Weights of a small GPT-style language model, trained from scratch on English Wikipedia.
Size: width 192, MLP 768 ReLU, 3.64M parameters.
Training: a variant of SOAP for these matrices, 4422 steps.
Each number is 50 + 15 x the weight over its row's rms, rounded and kept within 0 to 99. Layers, rows and columns count from 0. The size before them is the row's rms in percent of the matrix's.

# layer 3 MLP down, 192x768, rms 0.209, rows 135-160, columns 384-511
097:48 63 03 67 44 59 52 53 57 53 35 69 61 53 41 57 47 37 61 27 47 71 77 77 58 57 63 58 58 46 39 69 47 45 34 30 57 73 49 42 81 97 61 34 44 65 38 12 37 53 45 68 28 49 61 49 67 43 71 47 29 42 46 50 22 58 48 37 67 61 47 56 50 78 55 41 60 26 82 73 33 53 88 38 30 59 40 41 24 30 20 58 72 42 08 40 55 55 15 78 38 42 46 53 53 62 64 86 38 41 49 55 68 62 67 51 43 46 75 57 36 55 30 25 60 42 49 33
099:46 44 69 38 59 30 55 62 58 74 39 32 25 48 19 31 82 50 52 39 52 64 62 56 87 39 20 52 53 54 12 43 74 42 33 69 39 75 55 68 49 47 33 45 34 47 24 52 61 67 71 34 53 44 37 59 74 61 63 77 38 77 53 52 37 62 42 50 54 22 35 62 61 53 24 87 54 73 56 35 45 74 33 46 79 64 30 34 21 46 62 45 47 49 50 37 72 41 76 33 44 44 69 55 37 13 14 47 44 61 45 59 53 47 51 50 59 49 24 57 57 27 46 54 69 36 52 27
101:47 56 45 91 64 47 76 41 54 38 71 51 44 45 08 50 70 65 56 51 73 55 52 52 24 58 22 77 48 54 64 44 60 67 53 64 59 40 57 30 69 66 54 53 53 64 35 71 59 52 60 38 35 73 67 47 37 51 71 35 35 57 45 58 56 26 44 62 43 35 45 39 54 52 52 49 47 37 45 48 56 06 38 38 35 71 32 52 50 36 39 41 34 56 64 47 63 53 38 62 19 56 50 70 31 37 69 27 71 60 34 49 36 39 55 29 57 43 84 51 43 76 32 33 72 65 53 35
104:34 49 54 53 61 63 46 69 33 78 64 72 38 56 64 55 45 54 36 80 21 24 53 37 32 48 47 52 58 57 62 18 41 49 35 31 47 51 20 48 41 66 29 53 58 69 49 65 23 63 70 76 23 63 53 25 46 34 37 45 53 40 32 83 27 45 63 71 66 43 29 74 54 58 43 67 44 58 47 28 70 59 49 34 36 39 46 75 44 30 33 61 43 71 41 41 71 63 58 91 32 48 74 33 74 40 48 34 59 67 70 56 45 56 42 60 57 54 36 57 55 37 55 54 34 40 21 58
103:51 29 60 65 46 61 57 61 50 28 51 33 72 35 38 61 73 72 49 25 17 56 65 57 42 43 59 37 38 46 50 47 51 68 49 74 37 38 49 52 47 85 53 57 86 41 50 08 54 68 48 74 50 57 63 55 65 37 65 55 35 52 38 58 59 35 46 47 38 56 83 66 33 70 65 65 47 55 56 65 73 53 66 55 65 32 54 66 51 43 40 37 71 25 64 57 44 56 52 83 57 28 39 56 74 71 52 49 43 36 62 54 38 38 64 86 61 47 43 48 38 60 54 48 18 38 73 37
099:31 75 29 38 32 36 62 57 70 45 89 79 41 44 37 53 57 64 63 18 32 55 33 57 32 54 78 47 54 48 45 54 32 46 51 55 65 43 42 83 44 55 53 63 49 41 77 59 40 41 87 56 64 53 34 36 58 55 41 21 51 70 29 24 54 42 45 73 59 84 50 73 62 57 57 58 23 48 54 62 62 71 49 58 50 58 37 60 61 21 44 55 49 69 47 71 45 45 69 66 55 39 34 60 70 63 36 48 44 53 53 59 53 62 56 50 48 57 28 45 61 29 62 39 68 70 43 51
101:46 47 78 67 42 20 33 45 61 53 39 60 58 32 58 44 49 45 43 58 64 85 48 56 54 49 64 31 36 60 71 53 63 66 47 63 66 39 56 51 40 41 58 50 49 35 30 60 70 55 52 29 47 69 61 80 30 58 69 44 37 41 62 28 50 56 68 36 48 35 49 43 81 69 52 40 69 66 53 45 49 63 48 40 40 35 49 28 29 60 38 41 17 68 53 36 47 60 55 33 60 49 23 40 39 65 53 43 46 67 41 32 47 60 63 75 33 47 18 71 39 45 49 47 74 41 42 35
099:65 58 30 37 60 47 41 26 47 49 11 54 40 41 54 53 51 27 60 38 45 42 64 48 57 51 42 53 57 50 45 54 65 63 82 42 60 46 26 42 47 84 66 65 22 67 68 50 38 54 34 59 46 34 48 59 87 50 34 55 56 28 45 45 37 43 40 34 28 28 28 45 55 62 58 35 26 45 47 55 55 56 78 50 65 52 45 19 52 28 48 39 54 44 64 34 23 82 70 45 27 29 40 70 77 43 51 45 58 66 65 48 62 50 65 58 39 72 37 37 54 65 70 41 27 57 33 76
102:23 41 38 28 90 84 68 60 63 45 48 44 57 52 50 75 67 63 66 40 46 61 59 36 29 41 51 52 35 47 53 34 59 70 53 50 54 50 16 82 59 41 69 53 44 44 43 74 47 47 55 18 56 65 38 52 87 21 70 26 41 61 52 65 66 41 43 59 58 43 59 65 61 61 28 27 75 39 48 85 45 34 47 47 52 25 34 14 41 30 45 31 27 32 83 52 44 44 56 42 51 58 76 52 37 45 29 40 61 61 48 55 43 36 81 81 49 51 46 29 34 79 38 98 49 46 45 25
105:67 43 40 61 57 47 48 47 47 59 49 69 55 22 66 61 53 61 55 39 48 62 73 51 68 58 58 47 32 50 58 31 38 59 47 28 43 31 51 49 54 33 29 61 38 39 36 51 38 51 38 53 42 50 28 81 41 46 43 57 48 55 49 19 58 49 69 65 38 75 62 15 46 38 48 43 75 72 55 41 42 53 51 81 60 23 46 54 60 37 52 42 60 60 54 54 65 68 49 53 84 46 38 77 73 28 42 39 18 35 33 44 44 51 24 43 58 52 58 49 70 26 33 52 50 42 57 59
097:38 43 39 28 37 40 24 35 68 73 36 44 52 38 40 63 50 49 80 39 38 58 48 41 43 38 60 51 48 57 47 37 68 46 66 66 39 36 35 94 41 79 41 59 36 71 41 59 64 59 44 76 72 57 48 68 54 87 26 49 42 59 35 58 50 43 62 82 27 47 34 97 48 46 47 52 51 52 31 42 47 69 43 69 65 49 79 42 82 45 48 32 24 46 46 33 55 54 66 68 59 51 42 55 56 64 58 49 44 62 84 76 52 63 81 45 53 45 70 49 52 50 39 63 59 48 32 44
102:35 53 55 67 46 88 67 44 31 49 19 41 61 61 54 62 41 50 38 56 57 62 46 46 44 52 61 61 87 82 39 65 55 13 77 52 52 37 36 49 74 59 69 60 52 71 67 61 50 49 60 60 52 58 56 82 60 28 53 75 55 57 65 58 45 61 77 49 68 43 34 80 27 54 57 52 40 51 30 42 65 72 66 30 65 48 59 72 13 36 45 61 56 60 44 40 69 41 43 44 30 54 41 31 50 47 43 68 53 30 36 70 56 57 35 59 45 28 47 76 75 46 60 51 58 44 40 56
093:74 42 15 66 51 35 52 64 57 40 90 53 61 52 00 45 39 62 10 27 64 55 69 48 62 21 57 60 71 06 74 47 51 52 51 71 37 44 63 44 36 33 63 52 61 49 41 65 61 54 63 62 78 38 52 61 32 20 54 73 57 25 28 80 45 63 59 55 63 51 37 48 25 42 81 37 35 56 61 65 57 54 41 59 61 89 59 27 39 66 29 41 70 42 45 39 43 58 47 36 31 38 46 54 65 65 69 56 47 30 54 41 41 76 46 81 62 65 50 61 40 46 51 38 35 83 31 44
099:44 53 36 76 68 55 43 75 56 95 41 79 65 45 71 52 60 62 38 60 35 53 25 43 26 59 61 22 56 20 54 25 55 71 52 37 42 31 56 38 32 64 11 47 76 59 21 61 37 23 65 49 37 47 60 49 44 38 63 47 47 57 32 54 53 72 69 59 34 60 57 37 69 56 31 62 45 47 38 55 48 88 48 42 48 22 66 50 29 55 56 40 28 61 38 41 57 62 66 60 41 58 51 28 46 58 76 73 49 34 44 43 51 66 72 63 43 35 68 56 34 69 33 45 64 16 37 24
105:59 49 42 42 50 53 28 45 38 65 46 63 14 56 42 50 72 41 52 74 46 72 55 29 46 54 44 27 53 48 30 89 50 45 55 57 49 52 23 31 42 00 38 34 54 45 50 50 72 46 68 66 52 28 94 43 52 69 59 50 45 44 48 50 47 71 47 26 32 39 71 46 49 44 43 26 47 44 36 44 56 45 38 48 47 43 20 22 62 51 52 52 65 55 50 58 22 45 62 58 53 68 46 55 46 68 62 61 45 49 44 49 77 42 38 49 47 43 55 50 66 54 41 68 32 59 78 22
097:43 37 03 58 41 57 10 52 56 54 73 62 54 62 44 39 54 52 44 52 74 55 56 61 63 69 57 45 73 57 59 19 39 61 51 76 63 52 56 34 52 53 22 52 79 49 70 25 79 61 39 32 20 69 56 47 32 64 31 66 20 45 56 31 47 69 74 49 37 33 12 63 81 69 49 41 72 36 37 78 73 85 48 64 62 67 29 62 59 33 50 67 39 75 56 71 65 31 73 67 73 62 40 69 23 43 55 31 45 62 51 42 35 70 62 85 40 72 54 47 80 61 57 70 55 58 56 53
097:44 39 74 51 50 60 39 58 60 60 21 25 36 25 52 56 54 47 32 37 26 52 53 60 63 35 61 54 51 29 73 58 43 24 71 24 47 72 73 46 52 71 32 46 41 50 33 52 36 19 45 38 80 37 25 41 48 32 42 37 47 58 61 70 48 54 59 53 53 37 44 70 43 56 43 39 44 43 46 39 72 53 28 20 57 66 47 60 59 45 87 37 63 46 13 79 82 18 52 58 67 39 74 41 33 59 43 65 56 37 28 64 47 52 63 63 30 44 48 18 39 39 49 44 84 56 14 52
105:61 43 75 52 06 56 36 45 35 63 35 57 38 56 45 34 34 54 33 45 25 62 46 49 81 62 46 26 65 65 45 50 54 41 38 73 54 59 42 55 28 60 53 58 73 58 65 34 55 64 74 61 49 51 28 28 61 36 27 36 16 65 54 54 52 52 64 55 65 50 16 87 47 62 32 74 52 53 43 44 39 54 25 36 44 25 41 23 50 33 56 67 50 56 68 57 62 30 28 51 46 56 38 65 48 81 84 44 51 47 39 52 78 73 35 66 32 49 23 52 59 46 33 34 77 58 42 53
099:61 51 52 52 40 39 38 84 50 59 63 53 37 68 48 51 51 35 49 56 23 49 50 20 85 69 62 42 34 68 49 65 63 51 41 77 45 45 50 35 63 59 47 31 55 52 68 34 57 37 50 24 22 35 66 36 46 50 36 49 02 49 63 48 64 61 57 54 67 73 61 67 51 61 61 62 50 58 45 63 72 37 34 33 48 19 69 61 40 46 18 51 63 66 34 89 35 29 55 41 72 44 38 47 33 72 38 31 38 41 68 55 39 59 31 66 50 39 43 48 47 65 40 27 31 60 37 30
100:57 65 68 49 43 39 71 57 63 25 65 40 45 34 63 70 29 61 50 59 50 57 62 43 35 13 56 50 68 61 40 50 51 48 41 20 48 49 40 45 05 58 62 41 49 61 12 44 40 46 42 41 68 36 36 48 55 47 60 54 45 76 27 45 54 28 73 68 60 37 21 42 38 48 73 26 23 72 29 61 55 59 50 56 59 47 49 49 51 75 57 69 22 41 37 56 32 42 32 37 40 45 45 73 42 36 33 59 75 75 22 47 75 27 41 47 54 57 39 55 61 51 27 54 50 40 41 85
101:49 54 30 38 24 58 30 48 35 71 60 57 36 33 40 88 32 55 56 50 38 56 49 25 69 73 02 67 58 64 42 66 55 42 64 29 38 67 56 68 37 50 56 39 47 69 42 43 76 38 38 22 59 71 38 36 45 43 47 46 54 44 58 24 54 76 39 20 43 19 57 37 48 38 44 53 73 61 75 75 30 42 34 31 70 58 32 38 49 55 84 53 58 52 45 57 37 48 47 67 74 63 42 53 44 68 39 57 51 36 59 59 56 40 57 74 57 47 35 77 27 58 50 41 48 70 69 35
104:57 42 62 52 55 61 36 45 55 58 17 40 44 47 57 59 65 55 54 48 55 32 17 38 48 47 63 32 83 62 53 48 44 32 63 60 53 40 35 58 53 16 42 80 32 64 37 53 57 36 35 63 23 53 71 38 52 67 48 39 27 41 48 44 39 54 75 53 81 35 48 49 58 61 29 63 80 40 51 71 39 87 29 33 41 24 62 62 68 56 36 37 40 47 70 66 45 43 53 38 64 76 53 38 48 58 54 44 48 09 62 62 09 47 54 12 44 34 79 62 65 53 64 40 74 53 57 68
094:45 43 53 46 68 57 38 59 48 41 49 77 57 65 31 53 36 47 26 35 67 58 35 63 28 45 44 39 49 27 19 48 62 42 13 36 24 61 55 67 28 80 70 40 47 59 53 54 59 79 41 47 51 49 57 47 35 50 22 68 52 61 55 80 39 42 57 37 48 53 52 36 30 82 44 51 38 19 65 61 42 41 49 47 49 43 50 53 54 54 51 52 39 35 50 41 49 46 47 22 27 39 47 66 66 10 71 56 26 29 44 35 44 65 39 65 66 55 60 84 51 48 57 55 39 36 36 60
097:47 41 54 52 47 49 36 48 72 62 67 59 33 46 55 35 32 29 38 58 28 36 54 45 37 53 31 51 56 58 42 34 87 64 66 59 36 54 08 52 60 61 29 61 47 46 56 36 51 65 43 40 28 78 68 61 48 24 09 82 44 54 31 72 65 53 68 57 55 29 81 50 39 27 34 62 49 54 39 50 62 40 62 62 40 57 53 55 32 20 44 27 45 31 40 75 75 29 42 35 46 44 49 33 57 63 34 32 29 52 34 68 54 72 54 46 71 46 56 56 21 69 56 44 64 43 39 54
091:75 83 62 49 37 66 28 42 33 64 61 57 50 50 85 48 56 34 38 67 51 38 39 49 29 36 49 56 49 50 70 47 30 66 62 65 63 62 42 59 63 74 44 66 52 28 23 49 39 52 60 40 50 56 55 57 59 43 24 63 40 46 53 76 46 52 39 24 44 42 49 48 38 57 61 45 35 47 51 49 26 56 54 62 41 50 52 45 59 46 22 43 53 51 51 46 22 54 59 78 34 51 57 15 47 27 45 48 48 34 23 35 41 53 68 87 30 48 35 45 46 35 74 24 98 49 51 52
096:46 53 58 56 22 13 35 52 53 70 67 47 19 27 49 55 57 68 50 60 39 45 15 31 53 25 77 46 32 45 49 66 65 50 40 66 15 48 38 34 56 56 55 38 51 27 48 61 43 50 62 75 29 51 57 62 37 76 39 47 51 64 74 51 42 48 37 70 42 22 44 66 44 64 24 48 43 56 44 63 43 35 44 58 49 80 47 57 34 41 77 55 47 54 59 41 57 60 85 47 76 13 30 50 68 65 53 52 30 33 69 48 52 49 49 50 60 76 30 28 54 74 46 34 48 30 42 43